{"optimizer": "adam_variant", "decay_fraction": 0.56, "batch_tokens": 65536}
Each number is 128 + 32 x the weight over the matrix's rms, rounded and kept within 0 to 255. Layers, rows and columns count from 0. Numbers have three digits each.

# layer 3 attention value, 512x512, rms 0.0272, rows 213-255, columns 128-191
117154112174163159099126164117130112071073151109128134114103146183190117150129155102140117147141118118155136136123135102124097112148092093096123195120093159085113121162121103104114054094127149
193132171120168070181118132152118093110182100105106120162116137101093142132088114100145059074109144143086107169111116081124095131124147125081153138131137135123160093079110102135096166140130202
116105109076149160135093166128171142084148131139108147119142143118104133137141129143160166155095160119165130097131125168141087130109129118130164117115124151131100164090160183134143124152140155
147137118156109089102076163116109112102111134111155179175130140140152135170130124104134072124119127093166149074121128154145055120120103142171139134136140144109074098101039164120127129163110139
142159128149203087107120124087116127136156124180113157149076112099090158177114110126185067131131118187110101095109155156115102079089145133094151161145111150120125188068204142126051150166123108
175149135080097180164134155173163124163191068121105124116160124167165143133153128130128135079136149090151142108119166145135117104101135118131127092102123181109196082165101149128127151118128181
148085122108165064196097127125134117110085098156144155116128106138150138166076046144126097115141169165110117139127127110130075131126179119105091068118127145130123194089143084208106085195053203
137131109125138189115131119113144119097095167120117121140151149104091144133182132146102147169128157107102122087164109131093142175094029121123111137095105173127145106119102135118159150209153088
108127186050150167143136183098092174106116184138139126080161169123119121097199153168102156152127104126086095081146074112111125116101177086153089170143095152085136104116140154104150176192186113
144147147197191141098149163088143099132165137140140151142093074130152088158103136130095146128128102150164099135084131172121167144114124145066138130117118128131120170173083160125073099188084127
124140146094112188107157065117118118147118096099089150106138096093114176114118122062133126091105080069135105090093085101132106080070108203096119118060129105122135152093081115108157152180110120
166112102161155107129075116127120086114117086130134077076150125131110109178120111124168090105203152158113184166164128111167209143185086105104118134155112139092109140200108131151132101115108108
135144088147142025131156080066135094083126055114124149163103120104048153129090109081179046120094165154158111219107096169147094101179145126143111107146118172168134173126116106128045125127079144
124125146108093068117131101150146143135135146119121161140109096162152131149096121170121088123101155118155073058141114086131123093068117127181177164097128186139159093110155114090167120113064137
140125069204186163149105116143076146178116109096157139151129093063115123141090108074130046075111126166178147136158136147154138086102139155162160083087131127140135137126008125143050114143056108
118120107090111079122154164165097168130156120178098141143166192109124113116149131177148118163120098132200125096108187107080087156134178163120088173103115157107246111124138143131110088065125134
084112099117083155175081146125107152151150080125177130190140103213161154078110161158097155129090104137118158082131166122138163153138140122152093138110119097100114177139115117117161145157149135
076127135179096118167120131122133159123123165143151134150134114136149103115162130125076114100093135103108099116126107120096162132192148137097128088123085139118081106112109044127170098168149114
154141108164112112181107107118100117078164129147094084102094135115140135134122131135158151125118123162154120150096109093126106131104164118132163124125148133133141146093174088153105072088086152
067174155186178120096118132129088161172168122095148119129165178091140141076143183092126118195123124147127102149094138180096083052090123127137135133126162131143127084145130159079095087128102089
078137128128135163108074140136135162141143127127164130083110107134100105137130142173091129156104138116154150153146126172136149110149048073162117114112170132139072109201132153111077133111142123
183104128107206110085119129115108114123131074126173143141159147135103137119108112109139081086141050144081143136144137186111149104173097133052114126141075118142087107134119123171135138125113157
139162161128131165116093168096175151145176129160103132104174120078183130089076134126144126136182140099121103129113156195109108110087099163106160139127147152130061141109137159153088170134165127
179115141158133145139146127179133140136125116157151153151072133151097137129139136076120134099106119178143151173123130108150110119062142081117102144134162122132121134141136079169129143163182180
163086122103099110104124212109123108146147141153101120142107126113116104149098117163132115133122148137118161185133145162123171097123171129107127118146109093110166130166139138093096094107116097
149107103183178170119173138089141114157098110114116121216118125102090105152154125163170132126128128103114139133153094150159216116150114082141166103142086165144159095184114145132145139067131084
128090131139160125137093123087110073146173122141130183124108150113086148142133070103170140120078161134135133177119141139123027126150133145178115107132089135151213102172094156131166106090065133
074130123096158147095097167092160146147157134132143153175172082132130120189141139149108135091121110089124126099143126086098144107126099160101127124097153165145150133096170129153107094094118133
117116193140180173128078178137148110153073146125074156119155156149112150123136110126109128087107152111140115164171161149103115080114173148085147091115103146145135121124157160099140192091127121
110118171111075117126113123103138111124142140099061113124143162121128127100137149204082165096138124119132081171170132167101173134170121069105057103149097084131089135133156144129146126152208142
109123088080131152157119121122150122097154128105191147109145120129192119118107165151078103144184153166167119159132150133129194105139131102140161116169096097127085156119119150129167140090138067
134154139132150159108112110109147137134139144136159128109121129165105135101140106160130223098103121154082161118150096081146155125095099128088095118141128114081124145135161097103209117174178151
124129148074079124122172088128137113146117140150178169167135143107118118115181136153086164086145109158183149132105102131155185114089160120072100127117147113110147115136160162129123173194140052
061109080111084133097112154127137136097138073087114165107145108150107166126121105128131093125109096111180117160096130104105123152153065132104124135117130176170117164123128102189108119157070188
077121107167117086062103164146172112164143175142115102157152129127131133089136094095119094140154174180118157107124131070153103142121056176152155105148111156125132170169073155097127179109129144
094100161089061118138104132162149120118118165168120105114071139143125160124154146102090125120101150087101132135102142119122147141124125087115151162136120125123152155078124154142169132141120116
134137166126173150101073161106109150152144154131100157113121148144099110038134117196123183167112067139133121138132141151103151172103095116109118174137118090132147117158126154138133153152129129
156122133108144126199149139183172105111130145173137094158113144093127135136118151182137117095139136112128095119114107091157147091118161099114149160122138149086103119097135154095088111130138153
152106129172188140110157155159107097177135053140138136106104100147148097099053111141135160115147143154143161135147109146159100188088136134141163069147102109177109137143143153185146158091092178
144093141123150165161127155151172105108095096121129117175125097128126154203129155185129111067152135191167158120078149129153161140141156125171116128131113137122173148091114158164102134143161108
127113130171112077176148119119120095171117109157104143142100113100058153106109122098147136158150139155106089142076130169182108121081153170110119102133142133108156182075065146130086076126155091
142161090177225068090106135050135100132149093120129118148129106105051110153119081102145074153109145219134100130128133151136131120100126138125132161155124164133164140164163122189055108166066165
151144100113184138097139127146148118143145080117173125160105104145097135137130139098127092092091097097108146133106112155125145140140169101110092099132109138123069134176135101156134120127097115
# layer 3 attention output (transposed), 512x512, rms 0.0273, rows 213-255, columns 128-191
126138127127125111170097143111075136157110133160162137073154103099107112113125170094125128086173153131137081104135137124141085105059092141115169119176109097129098141108079128194098090102156123
113141114134173163126153080126117091120126121183112161096165172152129133170179096144148119159176092121095133123151108142115178203148155133150091104092137108143139115126135138137116163126127102
156121183160088109107167071154125106138097148112107121155157136107154113095128139129122135115146130143129176151129164112075108124099107135087059154169102124124134108167084119123164145123151112
101111094132138128154133140178130155120148175104093149115083135188142088062161221179125215083131061164067114140149128152127186179071134097124094112179138119132163183139117118104082111090156151
105135165161102141124129108124165117122174066117138125118133103096131126119167156126133164160078140134124132143112164152082147167099109138122113120129097178131099093199184110067156078120139139
117093138148157147095151135104141093121097157147096120119143137123114124163095106155138116086158135129135116121138092169154152158178134107154118117064147103166111119130102123191138129145126085
142134127150102143090109110113136116103120162123113112115124156109091101083220193136165131078162153122102146195085055123100164178122102172084161125060135138095170077113118164042166097109183090
090148146125095104081151148203089143118074084133148143125100092149101091121077142115117122146120123135184173155136194072096174104120179173075143112124103111152090132127143127139135143124106095
138141147182139094128121147125173078142107156111145107166104150146149183117132132142101111143108123074120159114153136103145112113165135133082181121146187139114131125102129118140132134091154096
091094126050107157155160095130061079164132120139168119122128134084143203165177143149114169124133151089085125145164113072149075091156116147095154169150117172144139155115100121130157139124145186
096080074131128178146122062146115136100160089161114092175184159138068123111136147174193093167150136214105186110116201123108140144153154081161116161169162160182129137108177123084129085182129148
070171159134092068103107125172098106189138148140152130108098090094110107137109142140123143151132137133135083139068159163124118076096083137157116096074140082159124191085116107151115069191098153
130102164129096121139120107125079121131104186160095113142163108127131093165192153135147148113141139144093151158108166145121194147125145145175118105173140082123159107088153125101171127133076093
144138139183197162122096093140120116093086123151178113101102130072085126127163185115171140075148102121073142114138191156121104142125140165069121104133143145097076137154128147133116143133160118
139081136018117155099179064098184101138130126107053130097156121119126085128169113152094150136165124143076074198115134140149134184193148129184072137130138129156182137149157116100142138108109129
152107154138151133107115114101181162127100150150055132138097114147118105147129131112064121122148155081083134122120136173076123095095080113159199160161132151123107133097136170161129179073146148
141133116082121079122182123120082088142131220150079134157095147106159064162127136114058091176151105135152080113171143131104083093129108117177141149162121150141123070097094108099164104092118144
145153096083121140140122124096130078139114178154124128153141099119128129147115102133092140156098094118161173165171129165141110144072154105143150135142151120082112128155134119131091107081170117
169109069126158171159126096105160178145173132103165121136147109110143099176175081086087100128136136089114156125129108163067067113126072089161087162143119117075178092116084153114084141100129114
123158069101111154143152109108178138082117130168094152155084049183081093140161174133166154159117073152121059075112186137110142144100133145141124097160118166165105170149143177120099107160102120
137107132148108121164179147134087135121114105114172077103168131144139172083141127110115179091145134112098044123156130122140140154115151139126095136095119140092075071061167105147210065178128141
146184151138144090203156117149177090160094108111133115054146168135169107173110137146122163131114119195167177132075177131193148176114125082111111124081154129088150100161131079091146156129155125
144076159136121103158131119119081119112161157118139100116128115153127150137191086131161137135114089147139185060107155121148121142134148120138112089126079130096130151119124126133173119125094129
111129116158179113115179082135159115114103103116091145124184087110097140132134118117158089070136171117118105170097085104112132163184121207111135095135121108144102085195122125118139120163097122
057142120125137084159078101036140146082139135112138149107162094154141132122117126097060112123118146118162082106133120131140081132092107109193131117102074127177093131193107112185136111115144122
072177179118093121104131140127111119144076069103165138147155112119122166130088116150120144113059141116157101172156131104146108153085156143117084096105148098184098169107096169189170173189097153
117143124115065117081122130146127171091104152089124111163130112151113166157164175128148114158124119126050105064149083120158209115126141095126126134134175161134113145110119124161139200155117124
152144172115141145120114148168117141149100123163138100123111155169171125063086172115170123150117112164157124099141163124162146129097149127190097155162133161137110105175104152085115112114158106
114137099071099096170156127059152131078115117074135108106183142150114130110160149093104131145100165128104062079083100139201112172125102105193105163146137152180132206096130093123119112144132129
142123185090170132166142146123083129125136120096200175080171110089221117160110113136117073132105174117095174137112110145149113153145148096158190133101124161063118150118136084085160139144147097
176163182166143117120153157120162141133101119107043101126105110145096074086119091148152141093093140098148134138152135106117097066092164161086160135093100154111165160160178158142112111143142143
146149112107089153126158116142093134153139156092100117112159165100101121162108162124131109191184169122196153128118122103155114117195140152158148136108094172116129074065113098113135113113113109
095075127119151126096126149188131133144099106136140134143131149145097163167084125137110098167141119168116132095137141111098123134111123082173151117082148160175112135130095136072112155147152193
125241125120114168154185130167048090140156111164073120146175176096187107125172201167080122117138153143055163126183166095120183101157156120127161124098181112117131101136121162124160133114123117
170209184122165183151128164162106138089126117114038097135124176154144120115140137151069144114110118140090126168154126155112141080169125116175120127137187130099126106109188097170171158146138119
143136098150126075134137101131152188152103124158150110165149130095106095123064106111152108143121089185113132109162141150120163113125153147150146117174145130097081169209162108092101096098151079
083143090132130158133169107099159102141185104109120092153144121080141155116170149104073137118095162103112138080104102117156103100084119118131169105132126161111067136133138104149175143153150150
072144148164183069102130114161135112156129126124128110115086163137133130110152090036104116133145116139145132079159163170096124134077070160131099131137132131135162137121090108127103160086126139
124158119104107173156102152099116133102157157106110142144129112121152096199182153102144139110079166123109105106121118092151079081104099133117095133079116115159135118108096138144142123123120148
088068097092104100095134149098135122156138125108122133145123144112148084039111105111114113157141173095108090124170091114102124169113141167118125134133072161151087191109158138102108092130093136
106136094110129131121090117123146116128115161100137100159104135149172106080141184147164154116134115170161123141118090177078161183140143148135098158120126132168102078095144130070140122083062129
112136150063096111135140084157102133143084116132090125119118157148134146149133179181194210110120141136081148156078151167113145119063083115119117160106126104140161139108139087099136090108156133
061126120115114089128134143143081053163133120164120113108137144110130144121132093133145120151151158156155096123149166161155141097144137126154112152093130141215106144154137132137151150130144191
# layer 3 attention query, 512x512, rms 0.0347, rows 256-262, columns 128-191
116119143107175139075147145117127174145102140123104118164136120142132145144112141099080090119092124135128130189154115102143125160117129088104137169115076127048113149119124137170161101095105131
107056149113132148135104112153123106131086120107148113146135120125115112143126166100118143136123174119110100174141112127147105117092152117122140158111145125126119137184161142137117094131126121
158129170157116121151125114141115061134194087124156152112143145155108114128158128142141104132174076144144120117115178113105120122109133167148118127107167119149171162125183125106118122145137153
133174139136140136116113139151150086139152114109162135073125136113166109134124108125163124143117146156117139142117171163128113122173132139142109098116173134150140127151148103126148105145105130
171083101154096131115157096135131106112185088107152119147149132144140110112102130138085111136137160125131162107122129135123097118086142156147126126086188122151133158137170111129109154123133137
159175140149106112150129108143136097147155128165153127122112127109102113090105079146184117135169129130127129109093144103059126063119155174192134117107209123130123119115118083119120116142139146
166146206172101127134121120153108111164144116095172133120104112126109117114124114112136129152169097136133122117169134089035140097126134125166121107170163151142156162122116115131122114128124116
# layer 3 attention key, 512x512, rms 0.0336, rows 256-262, columns 128-191
100095122144063161130109165130154130158154101108126143164076097125131071130118142188109130122127117094134098130111129086179176123117153138129116148114135095139146090165152092125176174095131208
104118134119165156133107150106116101176107128133098138128166132184112090150132121149105133110069080110142119113075125095155107116121123140106142132138119140096161100123154144132145151134121162
135116099180123114108113092119152179117127139163162194124129144078139147099142130111111142132140206176124129096131133193115146095130137131162126156149085152125067149146078139134110119153067066
137130092147172092139206123181108090115148102160132055125111156129156132115133155115138142094116110122084189129120137099088131066101156129016156111145097091125115127108113152121117147133101127
102125118144135132118091136095147142154099148141153138110171145128110134112140149094124130127133124148129110134109112165159141159130090140067112168152114137129129137127132151117127132126102122
137097151103114121124124178104112133123145117109059168112173115195176145159125202117090112061054075111161097183147088133180125189131127045064124138164072166071152116140156178125155121130099162
170120103120076177130142110163134148092137103154142173107146124106117140170128136084123134109117132116151129110147158164150111152118136126151132150119095174096100108129103143138059149179087118